Part of a small language model's weights.
Architecture: no biases in attention or MLP, normalized queries and keys, local attention windows, gated attention, hashed n-gram embeddings, a smear gate, learned residual scales, skips across layers.
Training: a variant of Adam for these matrices, 319M tokens.
Each number is 128 + 24 x the weight over its row's rms, rounded and kept within 0 to 255. Layers, rows and columns count from 0. The size above them is the row's rms in percent of the matrix's.

# layer 9 MLP down (transposed), 704x256, rms 0.0928, rows 128-145, columns 0-127
size [102  95 104  99 105  96  97 101 104  99 103 101 102  94  95  97  96 105]
[[109 127 121 119 123 126  65 127 104 132 146 120 158 116 137 139 149 134 134 146 109 114 133 120  95 127 104 131 157 138 128 114 137 108  77 106 128 115 130 118 126 126 146  99 139 122 139 158 166 128 129  96  87  70 119 151 144 164 118 147  97 102  96 113  97 125 151 108 117 119 104  96 164 119 151 116 111 110 185  79 132 165 141  82 146 143  83 110 137 116 106 100 102 108 136 106 108 123 141 101 158 148 107 139 136 135 144 174 154 113 153 117 102 128 129 124 103 132 141 111  88 147 100 143 156 143 138 162]
 [103 119 122 114 112 118 160 122 121 112 108 118 163 163 152 144 105 113 141  87 144  99 149 135 138 109  77  70 124 141 116 141 136  99 130 123 126 110 130 164 167 158 121 163 135 128 146  99 138 120 123 145 159 153 123 176 149 122  73 153  96 171  86  63 137  94 118 120  87  99 103 122 142 130 131  93 146 141 161  90 139 138 126 145 121 133 139 155 153 156 139 125 126 144 110 105  81 131 127 152 100  74 137 153 151 117 146 173 112 100 109 118 159 103 143 126  99 133 140  87 113 132 155 137 139 141  66  72]
 [140 156 122 149 112 108 111 128 161 141 121  84  94 115 102 103 119 128 118 111 126 138 107 142 118 140 161 119 154 117  90  91 139 116 156 113 146  91 192 112 114 129  91 170 155 133 116 110 157 160 123 146 120 121 124 141 151 116 135 108 109 130 125 160 124 125 135 158 146 167 115 129 130  93 129 155  93 126 119 103 137  85 116 171  93 102 138 150  93 130 100 134 166 180  73 119 160 116 115 102 105 155 107 149  99 135 132 162 144 126  96 124 143 138 128  92  86 135 131 140 135 147 168 118 112 142 100 144]
 [126 121 123  86 130 129  99 167 127  98 128  80  91  95  86 101 134 118 174 140 138 116 181 178 136 146 122 118  93 182 146 176 126 149 124 145 156 111 143 130 145 131 103 150  86 152 192 136 153 144 154 132 138 128 118 115 125 113 101 114 123 181 128 113 110 113 157 121 107  96 103 184 141 167 125 107 128 120 142 130 108 130 117  86 101 127 136  85 138 123  99 140  79 125 123 150 150 151 176 102 130 143 146 107 130 135 100 103 144 108 165 134 102 146 119 127 147 161 161 111  95 154 124 100 153 171 119 111]
 [111 134 135 143 108 188 168 119 122 129 198 139 161 160 149 155 146 117 163 138 138 130 202 120 166 176 123 122 133 126 109 134 160 112 139  99 116 125  95 173 137 104  92 150  91 139 116 111 131 160  93 121 187 145 145 144 136 165 128 135 105 114 149 137 147 138 117 130  96 131 122 151 109 103 132  70 122 143 129 142 127  81 122 121 152 105 151 113 140 128  98 105 108 116 108 129 169 124 138 109 180 132 173 178 184 159 158 175 161 137 126 108 121 153 110 117 126 125 105  75 103  95 153 134 119 102 156 140]
 [206 130 116 132 128 127 119 102 115 146 141 115 125 103 109 165  99 115  87 129 156 119  99 121 116 166 108 159 111 142 115 114 177 122 183 117 146 118 164  98 149 136  80 142 159 144 135 116 131 118 115 138  88  85 120  86 143 146 189 123 101  60 140 158 126 116 144 136 117 107  78 153 148 126 140 127 116 131 119 118 121 107 172 120 115 134 115 166 153 127  94 153 112 132 166 124 134 102 100 140 132  93 101 112 145 147 141 139 121 106 118  77 120 148  90 118 140 147 158 163 126  89 126 158 161 131  86 115]
 [131 102 120  78 161 128 129 160 134 115 146  99  95 118  98 134 121 168 131 127 153 163 174 128 125  90 148  67 115 133 135 139 135 121 141  79 123 128 114 120 111 128 123  87 149 148 186 118 108 126 127  92 141 133 115 179 132 130 128 130 113 131 168 148 127 174 133 146 149 123 135 175 114  96 144 109 133 123 123 166  79 129 114 109  81 129  74 107 116 159 106 128 130 142 123 108 139  89 136  90 157 158 113 131 110 133 143 130 147  89 135  79  91  77 112 109 136 152 135 130 151 158 126 120  98 172 148 116]
 [144 183 128 144 124 139 112  81 136 160 139 144 131 153 106 177 104  79 125 145 152 125 149 166 129 130 129 167 167 118 139 106 138 137 163 169 121 104 122 190 107  93 121 105 142 138  71 187 148 118 105 105 130 146 103 118 116 136 113 131  90 113 129 119 115 123 153  91 127 139  98 123 116 123  77  89 123 158 111 109 140 116 118 157 146 146  92 119 103 136 127 130 153 138  88 140 152  88 161 124 123 127 158 128 115 127 175 140 149 106 165 123 114 147 144  84 118 127  98 190 124 168 135 132 128 114 145 121]
 [125 127 179 172 140  67 176  97 118 124 163 156  79 123 143 140 131  88 138 123 109 127 128  95 114 119 140 103 136 138 106 148 132 137 131 151 125 138  74 126 154 142 136 137 136 121 108 116 162 137 117 124 104  86 132  75 127 103 116 105  79  91 128 105 127 150 117 202 120 145 152 147 122 134 122 160 142 136 120 118 130 131 186 107 115 173 121 125 129  99 116  97  95 135 109 144  99 123 162 124 138  95 119 134 124 138 138 105 113 126  94 129 130 119  91 104  83 142 112 186 112  80 153 116 135  89 133 106]
 [139 122 161  93 133  93 131 117 159 166 139 106 141 123 140 174 108 141 152 125 169 141 146 106 114 102  94 123 167 146 105 145 153 130 114  78 166  78 111 169 127 147 132 115 121 114 141 145 121 105 135 149 128 146 116 167 130 158  82 142 108  95 169 107 129 156 181  83 134 115 104 139 119 106 125 145 129 146 161 103 116 140 133 102 126 141  92 138 147  90 148  92 122 127  69 176 132 164 149 116 127 125 150 123 115  73  60 126 163 126 152 136  92 114 116 156 117 105 113 128 155 169 170 158  56 143 163 170]
 [141 167 173 110  86  88 168 119 163 122 131 176 145 150 108 135 121 152 137 130 154 101 108 126 135 156 151 151 132 113 105  85 131 116 169 153 149 135 120 111 102 132 168 135  85 155 111 155 110  96 156  94 122 129  99 119 126 152 115 113 125 109  93 126 124  98 112 108 114 137 141 153  94 152 137 153 113 168 145 140 113 152 162 122 102 160 113 126 107  92 117  70 108 138 123  92 119 115 112 106 159  80  99 183 145 144 115  82  87 154 144 147 170 102 138 156 118 109  98 148 107  93 102 140 116 141 141 154]
 [167 111 100 123 140 156 107 133 122 113 149 123  94 128 116 139 124 162 129 168  87 162 154 177 148 118 124  93 103 123 102  88 152 138 130 127  97 133 160 167 122 104 110 145 110 150 127 130 108 113 123 151 130 161 101 145 118 132 126 142  90 135  91 154 121 147 106 147 122 128 111 136 126 125 124 112 155 156 160 101 131 102 118 119 160 123 117 131 131 129 158 103 131 132 181 146 107 135 121 151 100 148 156 123 138 145 146 137 146 162 131 124 130  94 156  99  69 106 183 193 165  99 127 120 105 127 162 125]
 [151 129 128 124 150 140 137 139 131 103 128 106 122 107 103 135 114  74 144 113  97 132 188 129  91 113 131 170 152 107 107 149 118 136 137 122 171 143 128 103 164 158 136 152 113 194 138 170 182  96 116 115 134 150 150 104  81 148 156 147 134 174 133 116  95 147 141 120 141 125 139  69 116 103 105 101 108 117 133 148 127  99 141 153  94 123 121 134 139 125 173 151 146 163 153 131 151 131 158  94 113 133  96 144 132 138 117 116 102  91  94 111 104 124 138 130 113 110 163 153 142 158 102 130 110 136 105 120]
 [160 147  97 103 145 159 116 125 143 127 115 111  96  92 161 110 129 110 106 137 117 135 165 108 120 129 134 105 156  74 116 181 128  95 172 104 124  78 142 112 138 111 153 100 153 140 133 123 146 145 100 120 111 106 169  83 151 169 187 114 134 124 134 111 115 103 102 156 117 150 140 140 145 123 108 161 151 108 140 133 165 157 140 154 157  88 183 149  97 155 123 128 103 128 136 156 137 129  90 138 123 157 114 118 149 178 117 124 123 117 138 118 148  83 116 129 136  96 145  90 138 109 128  96 144 152 132 120]
 [156 144 150 125 148 113 202 128 136 135 102  71 112 136 112 106 168 110  89 144 143 114 150 141 119 135 115 184 132 117 150 169 110 156 155 150  89 128 161 128 126 120 128 147  68 101 106 148  97 130 135 127 129 134 168 147 131 121 132 160  92 156 129 129 138 142 134 104 135 147 152 116 115 152 163 123 161 130 118 152 156 117 127 145 158 143 100 123  95 165  91  80 173 172 120 115 126 122  69  92 171 111 132 109 121 129 192 140 144 137  94 108 178 154 141 106 145 130 130 161  66 157 132 151 132 104 158 156]
 [151 187  75 135 123 127 112 156 128 132 154 111 102 145  99 107 130  73 130 133 143 129  97 123 146 172 119 144 171 115 112  78 116 138 135 130 110 108 126 125 127 105 135 121 128 158  89 130 113 108 131 101 180 144  87 143 128 136 188 100 123 156 133 106 120 102 136 155 133 100 145 110 123 130 114 184 143 112 116 108 136 113 135 158 142 175  77 125 114 103 144 107 123 114 149  82 163 142 113 128  97 102 165 166 104  93 130  81 111 126 121 129 118  93 113 165 112 156 130 116 117  99 107 113 154 136 147 137]
 [135 129 146 116 143 129 117 138 186 135  97 142 165 141 186 145 127 108  98  77 150 122 122 126 129 118 152 161 106  75 137 170 136 119 111  96 170 165 128 153  88 126 110 123 107 165 146 121  98 130 170 136 119 159 121 107 121  83  90 178 112 192 152 146 124 187 111  81 138  80 117  86 120 148 150 145 114 155 119 113 161 111 110 168 141 132 124 130  98 129 111 112 138 175  68 122 140 151 159 163 179 141 126  95 129 118 161 127 123 133  85 125 136 170  94 141 153 118 144 134 156 101 139 135  83 161 114 127]
 [116 115 139 100 141 123  98 121 162 185 141 104  94 120 172 168 151 126 120 165 141 120 148 117 129 137 140 163 144 168 116 127 109 139 137 153 141 131 127 113 128 186 125 134 137 150 120 101 132 136 107 102 171  82 138 107 124 124 100 129 118 114 124 105 123 139 106 119 137 172 144 109 131 146 160 137 129  99 105 154 102 136 106 148 154 124 156 133 127 105  98 161 120 156 151 115 161  96 115 101 126 173 125 124 150 144 133 116  69 104 109  84 121 131  87 119 127 185 120 122 113 168 130 159 103 149 147 103]]
# layer 9 MLP gate, 704x256, rms 0.0984, rows 129-146, columns 0-127
size [ 95 104 100 107  97  97 103 105  98 108 105  98  86  96  94  98 105  99]
[[164 136  94 147 142 159 118  88 146 124 111 121 110 123 105 143 150 154 122 128 112 139 105 130 133  87 122 154 120 103 148 130 124 160  94 121 120  65 131 149 141 131 153 135 146 152 153 144 125 112 157 127 149 156  80 161 138 132 108 119 199 134 115 138 152  82 189 124  76 116 123 121 142  81 133 134 144 120 118  94  95 103 114 129 137 169 120 167 149 110 127 165 124 119 140 135 121 113 113 111 145 126 156 119 112 146 160  95 142 129 144 135 165 100 148 147 117 113 121 157  85 119 123 125 191  61 119 146]
 [103 141 159 136 141 113 108 119 157 122 117 120 154 126 125 113 127 110 112 125 110 130 123 125 144 142 174 100 105 154 125 116 109 160 144  82 164 135 112 137 122 110 169 145  97 182  94  97 141 106 116 126 143 134  71 135 127 116 136 103 132  53 149 136 124 128  85 105 101 152 151 105 142 135 117 123 125 120 117  64 133  74 122 119 113 151 158 126 162 133 126 127 135 125 122 123  74  66 155 100 120 168 140 153 113  94 112 120 106 119 103 109 131 144 127  83 125 137 114 144 118 120 150 118 120 158 121  91]
 [155 140  99 107 106  65 139 137 159 148 138 121 158 148 143 142 121 137  92 123 106 122 142 106 119 135 120 100 121 163 119 134 178 154  92 145 111 143  93 131 110 154 153 126  72 130 105  84 132 156 133 118 150 108 126 151 136 129 108 150 134 131 154 158 136  96 146 123 166 118 140 158 138 131  93 104 122 141 136 119  92  80 124 132 100 172 163  61 168 140 133 114 110 129 184 132  80 121 151 124  98 140 102 103 155  85 141 111 121 104 138 112  99 115 121 118 125 156 139 134 126 116 134 119 138 132 146 131]
 [105  87  70 131 140  90 140 121 131 121 134 164 183 106  90  81 111 135 104 141 153 115 181 115 130 114 101 138 160 175 151 120 115  83 116 127  68 149 132 130 148 156 118 142 100 120 161 118 104 125 105  80 143 114 101 126 125  49 155  94 119 104 112 123 145 127 140  83 134  93 131 114 129 136 100 170 125 113 128 132 104 145 109 154 138 136 142 136 136 161  95 131 119 158 140 139 120 114 124 111 119 149 179 130 150 117  84 105 143 138 131 128 139  95 158 134 122 134 130 163 145  75 153  84 141 101 140 113]
 [116 132 128 146 150 141 129 130 170  94  86 120 146 134 127 142 135 125 115 165  92 147 144  88 128 126 175 139 155 115  90 136  83  97 133 149 135 121 141 123 138  75 109 125 108  96 169 127 146 140 161  96 148 106 136 168  90 105 104 109 136 157 131 142 142 134 121 159 147 162 145 114 129 120  96 142 152 148 105 123 107 159  88 145 136 178 120 149 146 166 106 121 129 157  62 151 149 131  65 153  97 117 118 108 173 137  95 104 111 183 147 152 128  86 156 129 154 108 109 120 134 142 108 110 114 125 113  74]
 [114 141 103 155  87 112 180 133 114 164  91 136 134 119 160 162 126 125 102 121 129 136 144 133  95 129 134 112 123 132 126 129 154 131 114 124 156 132 117 165  81 146 144 148 115 146 154 116 162 102 160 143 163 141 103 136 100 139  94 131 129  95 120 122 147 139 121 157 144 118 149 128 127 150 137 150 143 157  85 115 136 111 132  71 143 156 120 141 112 128 143 172 126  84 120  79  97  98 104 112 111 132 158 164 165 153 142 113 143 138 110 136 114  99 141  93 107 122 103 113 139 129 158 192 131 130 166  82]
 [ 77 144 138 108  88 120 154 150 135 166  99 104 147 140  96  85 128 132 108 124 147 126 154 133  92 160 148 114 139 140 137  97 118 110 133 125 134  64 139 146  66 123 105 123 107 122 142  87 119 130  89 113  92 149 115 136 119 145 106 145 100 116 128 108 137 123 117 135 134 120 158 133 132  84 179 148 144 116 105 135 147 117 123 136 135 147 132  87 169 146 123 137 131 126 136 120  87  57  81 130 143 154 128 150 120 153  95 158 106 168 115  65  63 185 127 130 128 121 134 119 116 164 131 128 112 139 122 145]
 [104 137 124 144 107 124 138 109 129 128 132 158 139 129 109 130 139 111 138 121  83 102 123  92 106 139 122 129 170 124 111 119 101 106 109  97 142 139 146 161 125 160 160 157 105 160 117 114 118 119 109 142 144 141  96 142  69 176 117 147 103 115 130 157  74 133 125 136 127 100 115 165 121 116 145 114 140 119  93 113 146 122 135 161 118  85 121  93 116 107 100 108 118 106  93 125 159 117 139 114 154 119 126 127 137  76  84 171 100 100 152 141 107 107  89 129  86 102 178 150  87  92 146 120  93 115 139  79]
 [138 108 150 116 116 104 115 141 122 148 137 149 135  54 152 100 158 142 116 123 139 151 125 132 111 117 114 105 118 155 148 139 117 142 153  75 139 116  90 123 144  93 103 130 127 147 159 166 129 161 157 146  73 181  82  94 147 118 115 131 134 152 149 102 138 154 135 143 138  80 130  89 162 121  78 102 148 124 115 114 131 104 157 124 138 141 103 121 131 135 141 142  71 109 141 137 134 115 140 129  78 140 160  99 128 103 130 130 119 148 143  58 115 119 130 118 117 157  89 149 111 141 109 122 164 131 126 137]
 [ 96 107 148 131 136  92 103 128 113 164 139 134 144 127  78 115 109 149 102 168 150 152 147 124 104 136 122 127 118 183 108 127 102 157  89 132 154 157 124 121 119 157 107  96 163 142 144 134 118 100 145  83  91 120 107 122 127 112 120 151 128 124 133 142 198 159 130 143 144 114 131 140 109 112 128 104 126 138 123 168 123 150 136 183  94 122 131 108 122 128 156 107 136 152 119 129 149  82 159 119 154 168 119 132 124 131 150  95 122 124 130 144 105  85 117 109 117 134 140 123 133 111 101 135 112 130  98 169]
 [ 82 126 125 139 149 122 122 153 140 145 133  65 114 138 164 137  98 155  98 129  91 124 156  78  93 139  92 122 172 115 118 128 129 104 114 150 112 132  86  95 138 161 162 123 127 106 132  99 141 123 152  81  98 106 126 122  94 127 125 107 191 118 122 142 108 137 151 140 121  81 120 148 120 137 102 108  94  93 149 131 145 150 128 140 147 102 164 112 158 154  96 159 138 108  99 151 151 154 132 191 139 158 140 166 121 140 103 110 116 155 139 126 151  95 167 131 166 135 112 122 130 155  97  92 127 124 112 134]
 [141 137 108 119 148 134 141 158  92 128 129  89 143 136 143 129 158 135 148 122  95 132 169  99 151 140 114 138 137 141 129 117 101  82 154  71 112  84 150 168 101 163 126 126 142 138 123 130 130 165  88 102 142 104 156 132 123 142 123 168 130 115 105 154 141 108 117 106 112  75 113  94 115  68 111 145 153 154 143 139 128 123 108 116 143 106 157 115 134 107 121 146 126 116 100 162 117 101 140 156 151 105  97 115 122 100  96 129 134 147 137 172  51  95  71 128 148 107  84 114 164 132 117 151 124 167 139 144]
 [183 141 116 125 109  99 126  97 145 128 129 120 114 140 131 165  97 130 132 124 114 131 100  84 123 130 148 106 109 157 143 154 146 115 112  89 126 108 111 139 146 140 120 136 142 103 106 139 124 121  98 132 123 127 135  62 149 146 101 140 123 104 145 146  88  76 113 135 143 155 154 200 128  86 147 127 153 150 144 147 127 152 132 142 169 115 153 111 129  95 121 142  95 133 113 136 106 108 117 165 131 135 121 109 132 112 172 120 129 184 136  97 114 111  99 114 127  85 122 116 133 125 133 135 123  91 128  89]
 [107  82 141 136  99  78 155 137 175 136 149 144 173  86 156 172  90 125  90 109 146 146 108 127 130 171 144 154 145 111 143  96  89 144  90 147  93 162 101 162 121 100 123 126 104 113 141  88 112 124 128 132 121 148 121  93 133 130 111  65 145 116  99 163 144 128 117 167 150 165 148 152 159 149 111 147 113 109 120 145 148 181 123 105 130 136 188 148 132 111 125 158 136 121 165 118 129 103 123  77 134 132 114 154 113 125  96 135 105  95 140 116 151 107  95 133 145 204 138 111 182 143 120  99 108 110  71 125]
 [124  92 148 128  76 132 104 147 112 152 111 173 125 130 182 175  73 127 136 114 160 162 178 133 151 117 112  70 130 140 134 136 155  97 138 160 158 119 116 152 146 126 114 139 138 147 132 158 135 131 146 111 128 174 132  88 148 117 108 139 123 126 141 161 148 123 147 138 112 114 124 195 119 167 182 108 111 143 118 119 111 165 164 127 179 114 145 109 133 155 142 164  88 164 142 106 111 124 126 114 151  96 146 111 130 177 147 137 143 132 117 110 133 123 132  73 154 149 140 122 173 112 146 121 102 119 121 133]
 [107 153 134 152 122 111 149 130 166 117 104 104 111  87 134 113 171 114  99 123  97 135 166 135 112 127  96 142 135 113 145 134  85 131  96 103 120 145 127 150 122  77 145 118  97 125 116 109 124 103  97 116 108 103  98 108  88 107 139  69 148 133 146 133  93 150 123 126 181 120 117 114 139 157 111 144 121 161  62 120 105 149 126 120 145 118 156 130 111 155 118 120 110 134 117 167  89 106 133 144 102 106 132 114 141 144 126 131  96 164 140 140 144 167 106 160 120 138 110 111 128 150 178 119 112  96  89 137]
 [118  97  74 155 141 131 100 101 106 142 150  83 126 124 106 142 140 116 139 114 127 142 124 145  99  73 120 107 151 110 107 129 135 129 146 126  90 138 140 103 150 139 143  77 151 125 110 137 110 132 104 148 172 122  55 138  63 159 134 112 141 135 120 142 168 127 151  76 159 105 142 119 122 149 177 117 118  99 126 136 104 157 108 153 156 135 136 123 124 126 148 128 142 103 135 160 151  80 184 125 158 128 118 122 182 140 132 109 154 107 118 125 151 145 168 151 103 125  90 163 123 142 140 111 176 125 117 109]
 [102 118 124 153 147 164 124 138 169 120 137 128 155 142 101 119 118 145 185 113 111 124 150 113 113 151 100  76 115 134 112 141 146 161 138 153  75 113 115  98 107 120 171 136  71 160 106 132 142 157  95 136 139 144 133 151 136 113 154 118 159 101 124 140  85 145 126 163 128 136  94 158 109  81 137 151 171 106 138 136 124 140  83 138 125  76  78 113 151 103 104 144 159 119 140 159 159 153 140 149 118 152 129 117 126  90 117 144 158 149 143 118 125 156 133 124 153 100 125 151 125 151  99 114 151  98 121 162]]
# layer 9 MLP up, 704x256, rms 0.0972, rows 129-146, columns 0-127
size [ 98 105 103 105  95  97 105 104  99 101 101  97  96  95  94  99 102 101]
[[152 125 105 160 143 125  79 129 102 119 115 125  84 142  85 121 152 125 110  98 139 152 138 138 172  95 116 135 116 122 131  90 167 145 116 127  77 120 156 149 126 123 105 106 136 160 160 162  67 153 103 129 143 127  95 185 125 149 147  96 176 139 112 137 138  56 152 118  99 141 116 110 132  90 116 112 147  83 129 151 117 139 145 155 136 166 113 118 123  93 134 143 123 125 137  64 146 111 135 118 127 120 107 138  94 169 152 116 133 121 141 161 151 122 144 138 119 121 112 138 110 148 148 132 164  93 140 114]
 [132 133 114 124 182 129 107 132 163 134 140 128 130 118 144 152 106 125 139 148 133 144 103 112 140 143 120 107  75 131 118 166 118 196 120 129 125 146 135 156 127 153 138 110 125 167 117 140 172 108 180 157 149 130 110 151  90 122 126  71 201 115 138 134 166 115 146 136 174 155 130 100 116 129 111 121  72 153 138 125 158 129 155 124 100 119 164  81 116 165 130 112 159 121 115 108 112 144 101 141 154 146 117 134 127 162  91 141 156 154 126 128 153 110 166 103 129 152 124 122 173  97 107 134 141 136 135 108]
 [142 122 134  79 159 157 141 131 111 148 145  78 137 160 100 143 105 170 115  98 112 131 132  70 110 113 119 134 153 145 129 155 112 145 103 117 133 126 134 142 132 158 141 107 100 123 120 120 158 133 128 125 122 100 179 153 137 116 144 159 147 133  96 124 100 112 141 105 108 107 120 154 122 131 136  95 125 160 112 109 120  62 157 102 129 151 134 144 175 163 135 126 105 207 145 124 122 140 131 101 137 134 125 136 120 135 128 130 106 125 122 194 111 109 101 137 110 161 188 134  83 115 147 185 135 110 164 116]
 [150 122 164 175  96 124 130 100 104 135 129 136  89 116 160 117 154 156 157 176  81 123 128  97  90 130 123 103 126 129 112 126 158 129 127 131 189 141 184 115 117 140 143 110 149  97 137  90 150 121 121 145  94 152  92 134  68 118 147 104 134 137 160 100 133  87 141 106 133 140 147 115 147 135  84 139 111 122 107  95 146 120  89 138 120 144 137 137 106 112 115  91 152 119 120  82 180 132 150 143 124 124 169 142 149 148 176 125 148 117 114 145 160 155 137 129 146 111 154 129 126  95 150 117 139 107 153 119]
 [ 93 173 122 128 114  90 150 147 122 131 141  79 164 124 152 109 116 115 119 112 185 116 123 137 153 148 101  95 120 115 174 132 132 103 133 119 135 141 103 111  95 153 134 132 115 175 131 117 116 142  85 146 139 158 166 129 151 134 160 107 122 146  99 192 116 126  94 120 124 140 137 152 140 122 136 149 132  92 164  72 145 137 122 142 128 113 176 181 111 140 164 131 132 104 135 115 123 117 144 117 143 151  98 156  93 125 127 158 172 146 136  96  99 143 111 164 131 122 110 102 142 156 131 153  94 101 159 181]
 [122 142 158 180  65 137 169 179 189 101 166 123 114 127 123 117 149 131 140 118 128 124 156  71 157 157 130 129 114 146 114 138 111 137 134 142 130 140 144 182 127 140  98 176 108 144 149 137 162 141 147 138 134 142  76 151 120  53 178  95 128 105  95 115 149  81 105 144 152 143 119 106 126 141 104 144 114 105 125  92 137 133 139  30  92 113  92 125 123 124 116 136 120 130 144 158 109 135  98 134 130 144 138 144 175 104 117 172 110 142 126 140 127 130 180 173 120 141 103 117 135 126 122  83 125 112 117 165]
 [111 123 112 115 161  82 142 140 161 140 129  81 166 129 136 124 125 148  92  96 117 173 127 105  94 117 137 124 109 109 133 121 145  94 151  97 135 100 114 117 109  96  97 125  91 117 128 104 128  98  77  87 102 118 151 127 141  87 100 129 116 150 112  91 124 115 134 119 145 145 169 141 121 157 131 147 112 127 129 138 132 108 132 143 135 106 157 116 167  99 105 122 143 167 142 145 152  95  98 142 179 102  97 149 147 118 123 178 112 179 104 118  99 123 106 143 121 148 118 138 149 138 112 103 126 155 144 166]
 [ 95 137 104 196 119 120 135 144 127 147  92 105 116 123 119 128 138 104 154 124 169 121 115 148 177 103 139 115 190  92 148 140  96 145 121 109 104 118 158 122 127 184 161 118 118 119 114 149 106 136 149 123 144 168 101 138  76 143 130 107 105 116 136 130 118 145 136 103 137 144 143 116 140 126 128 151 149 117 103 135 195 104  91 124  92 158 104 100 115 103 136 132 106 108 135 120 123  53 134 164 117 106 161 128 145 121  91 149 118 123  98 100 162 165 166 104 101 164 155  89 121 124 135 133 152  91 159 123]
 [ 79 161  95 120 136 142 116 114  93 144 102 140  89 147 138 107 155  99 134 197 113 121 160 116 122 149 113 145 121  80 183 143 120 123 104 124 123 195 106  98 102 108 117 146 123 115 114 112 107 119 170 108 120 129 132 102 102  92 135 170 149  98 122 129 106 137 133 111 189 119 148 152 133 142 157 116 161 133 119 134 120  98 135 162 115 139 139 129 141 135 104 110 142 146 132 125 127 151 124 144 150 108 156 117 153 134 141 142  92 168 144 149 125 154 104 136 130 100 146 147 128  66  95 135 127 120 106 122]
 [153 106  92 156 111  94  94  92 121 139 103 120 126 116 160 105 108 182 148 135 130 120 102 103 161 132 105 147 112 137 103 132 157 121 101 132 127 124 114 167 129 144 208  87 115 138 114 123 135 105 140 153 129 124 160 146 155 111 138 150 124 114 148 126 162 112 123 147 120 133 143 129 129 129 107 133 149 131 122 139 122 134 110 140 122 163 138 119 125 139 143 113 113 123  93  76 126 137 126 138 122 111 157 148 154 141 143 109 139 123 156  94 117 130 116 122 108  97 209  97 104 139 136 102 127 155 125 112]
 [130  99  85 127 138 130  92 151 119 192 121 105 151 152 169 160 104 115 110 105 142 157 115 116 120 102 103 133 180 133 150 125 127 127 157 139 111 158 113 115 151 141 132 109 125 108 152  95 139  92 151 155  81 100 107 161  81 153 125 116 118 125 102 112 143 128  89 128 141  79 136 140 136 167 140 146  80 151 122 120 163  74 150 118 152 107 147 113 115 110 118 162 129 125 103 120 118 156 133 159 116 133 157 141 141 143 135  85 147 109 127 129 192  87 125  98 131 119 159 160 132 143 146 128 136 173 153  74]
 [129 118 139 161 139  85 130 127 120 120 100 150 169  96 150  99 111 162 114 146  75 155 146 111 158 123 131 151 106 150 141 138 144 101 144 166 121 148  80 108 125 119 123 111 158 102 145 125 138 139 161 140 116 147 134 108 117 121 108 160 116 127 154  99 133 155  94 127 119 125  72 139 118 110 152  99 126 120 137 150 141 151 187 147 131 108 161 102 160 145 126 109 164 155 146 112 141 155 109 191 108 131 128 127 158 109 100 106 173 117 104 118 171  94 185  98 129  99 134 114 135 132 123 139 105 138 154 127]
 [110  97 147 131 119  89 135 142 150 158 113 146 172 172 107 132  89 167 131 102 179 115 169 130 110 123 130 134 119 129 102 140 109 122 126 137 110 103 147 137 142 168  94 157  86 144 106 122 129 138 132 139 107 158 157 114 141  98 105 121  86 149 141 131 131 133 139 146 136  76  67 142 115 120 155 119 147  65 153 127 160 128 144 125 120 127  87 154 162 106 158 129 121 139 120 123  92  97  79  95  72 117 183 137  81 121 143  78 156 126 156 128 143 171 122 125 130 123 119 149 131 147 147 181  97  55 148 107]
 [137 116 154 121 119 138 128 142 141 137 120 103 134 148 161 132 140 137 110 129 112 151  86 131 115 114 146 131 128 115 137 108 128 123 122 130  74 151 147 117 135 122 145  93  60 125 119 105 130 153 154 132 103 146 113 144 138  95 119 112 136 152 122 167 142  93 141 166 116 176 155 128 143 123 149 111 119 126 141 107 130 155 150  93 128 154 115 146 132 129 118 167 124  91 116  97 201 124 126 133 158 144 138 175 114  78  91 137 120 135 105 137 162 139 138 106 142 182 124 141 156 133 105 112 138 154  81 109]
 [124 124 151 133 116 103 157 130 105 161  82 106 169 133 131 112 107 172  93 145 149 113  95 127 145  70 130 136 104 169  90 127 102 112 114 125 113 169 145 151 125 121 123 104 115 154 179 122 111 129 121 131  78 100 140 104 141 119 107 121 135  90 138 103 112 118 135 144  70 130 179 116 117 129 173  76 129 174 160 110 142 115 145 122 132  95 156 130 145 154 159 153 110 101 113  96 123 152 105 128 121 134 127 117 180 159 118 174 116 138 113 151 128 128 139 124 138 159 135 107 140 116 121 152 100 116 103 157]
 [145 131 108 133 103 139 182 111 144  90 164  94 146  80  96 124 137  99  95 121  75 148 140 144 121 141 113 123 136 173 135 118  86 154 133 100 152 100 117 108  65  96 122  96 139 129 166 111 149 122 116 191  77 110 126 123 105 106 120 114 141 143 133 131 116 165 106 132 115 182 124 121 137 137 159 117 149 142 119 115  96 146 170 136 143 141 115 142 133 138  98 105 145 140 117  85  75 129 162 128 101 146 132 122 117 125 126  86 110 122 124 149 144 140 128 157  99 140 117 134 120 130 108 138 126 121 128 129]
 [124 124 118  76  83 133 140 139 170 139 114 118 152 107 148 156 169 140 107 144 154 144 129 139 101 136 157 128 121 138 157 138 127 140 129 143 125 150  96 134 163 124 103 129 118 158 109 135 165 153 138 134 141 115 103 101 109 157  97 143 117 105 150  98 132 150 122 105 156 133 110 124 129 148 174 140  57 129  63 136 127 139 113 136 104 111 146 122 139 106 113 121 119 117 177 116 139 119 139 105 114 162 106  94 168 156 123 168 107 109 131  82 139 146 117 123 135 183 120 112 126 180 144 116 149 104 136 107]
 [186 126 162 114 124 108 112 162 155 131 145 139  93 132 146 158 136 115 122  86  92 105 151 111 138 139 107 138 155 165 149 108 140 142 171  80 120 139 125 121 141 155  94 201 150 129 130 116 117 136 124 142 149 125 139  89 130 157 128 118 100 108 152 120 116 118  97 126 136 124 144 104 141 115 125  78 106 199 102 130 154  93 159  81 122 163 136 137 171 136 140 116 134 115 123 139 122 145 109 132 106 156 170 164 160 131  98 137 103 102  93 124 132 113  83 134  94 106 181 170 136 114 123 148 118 131 153 139]]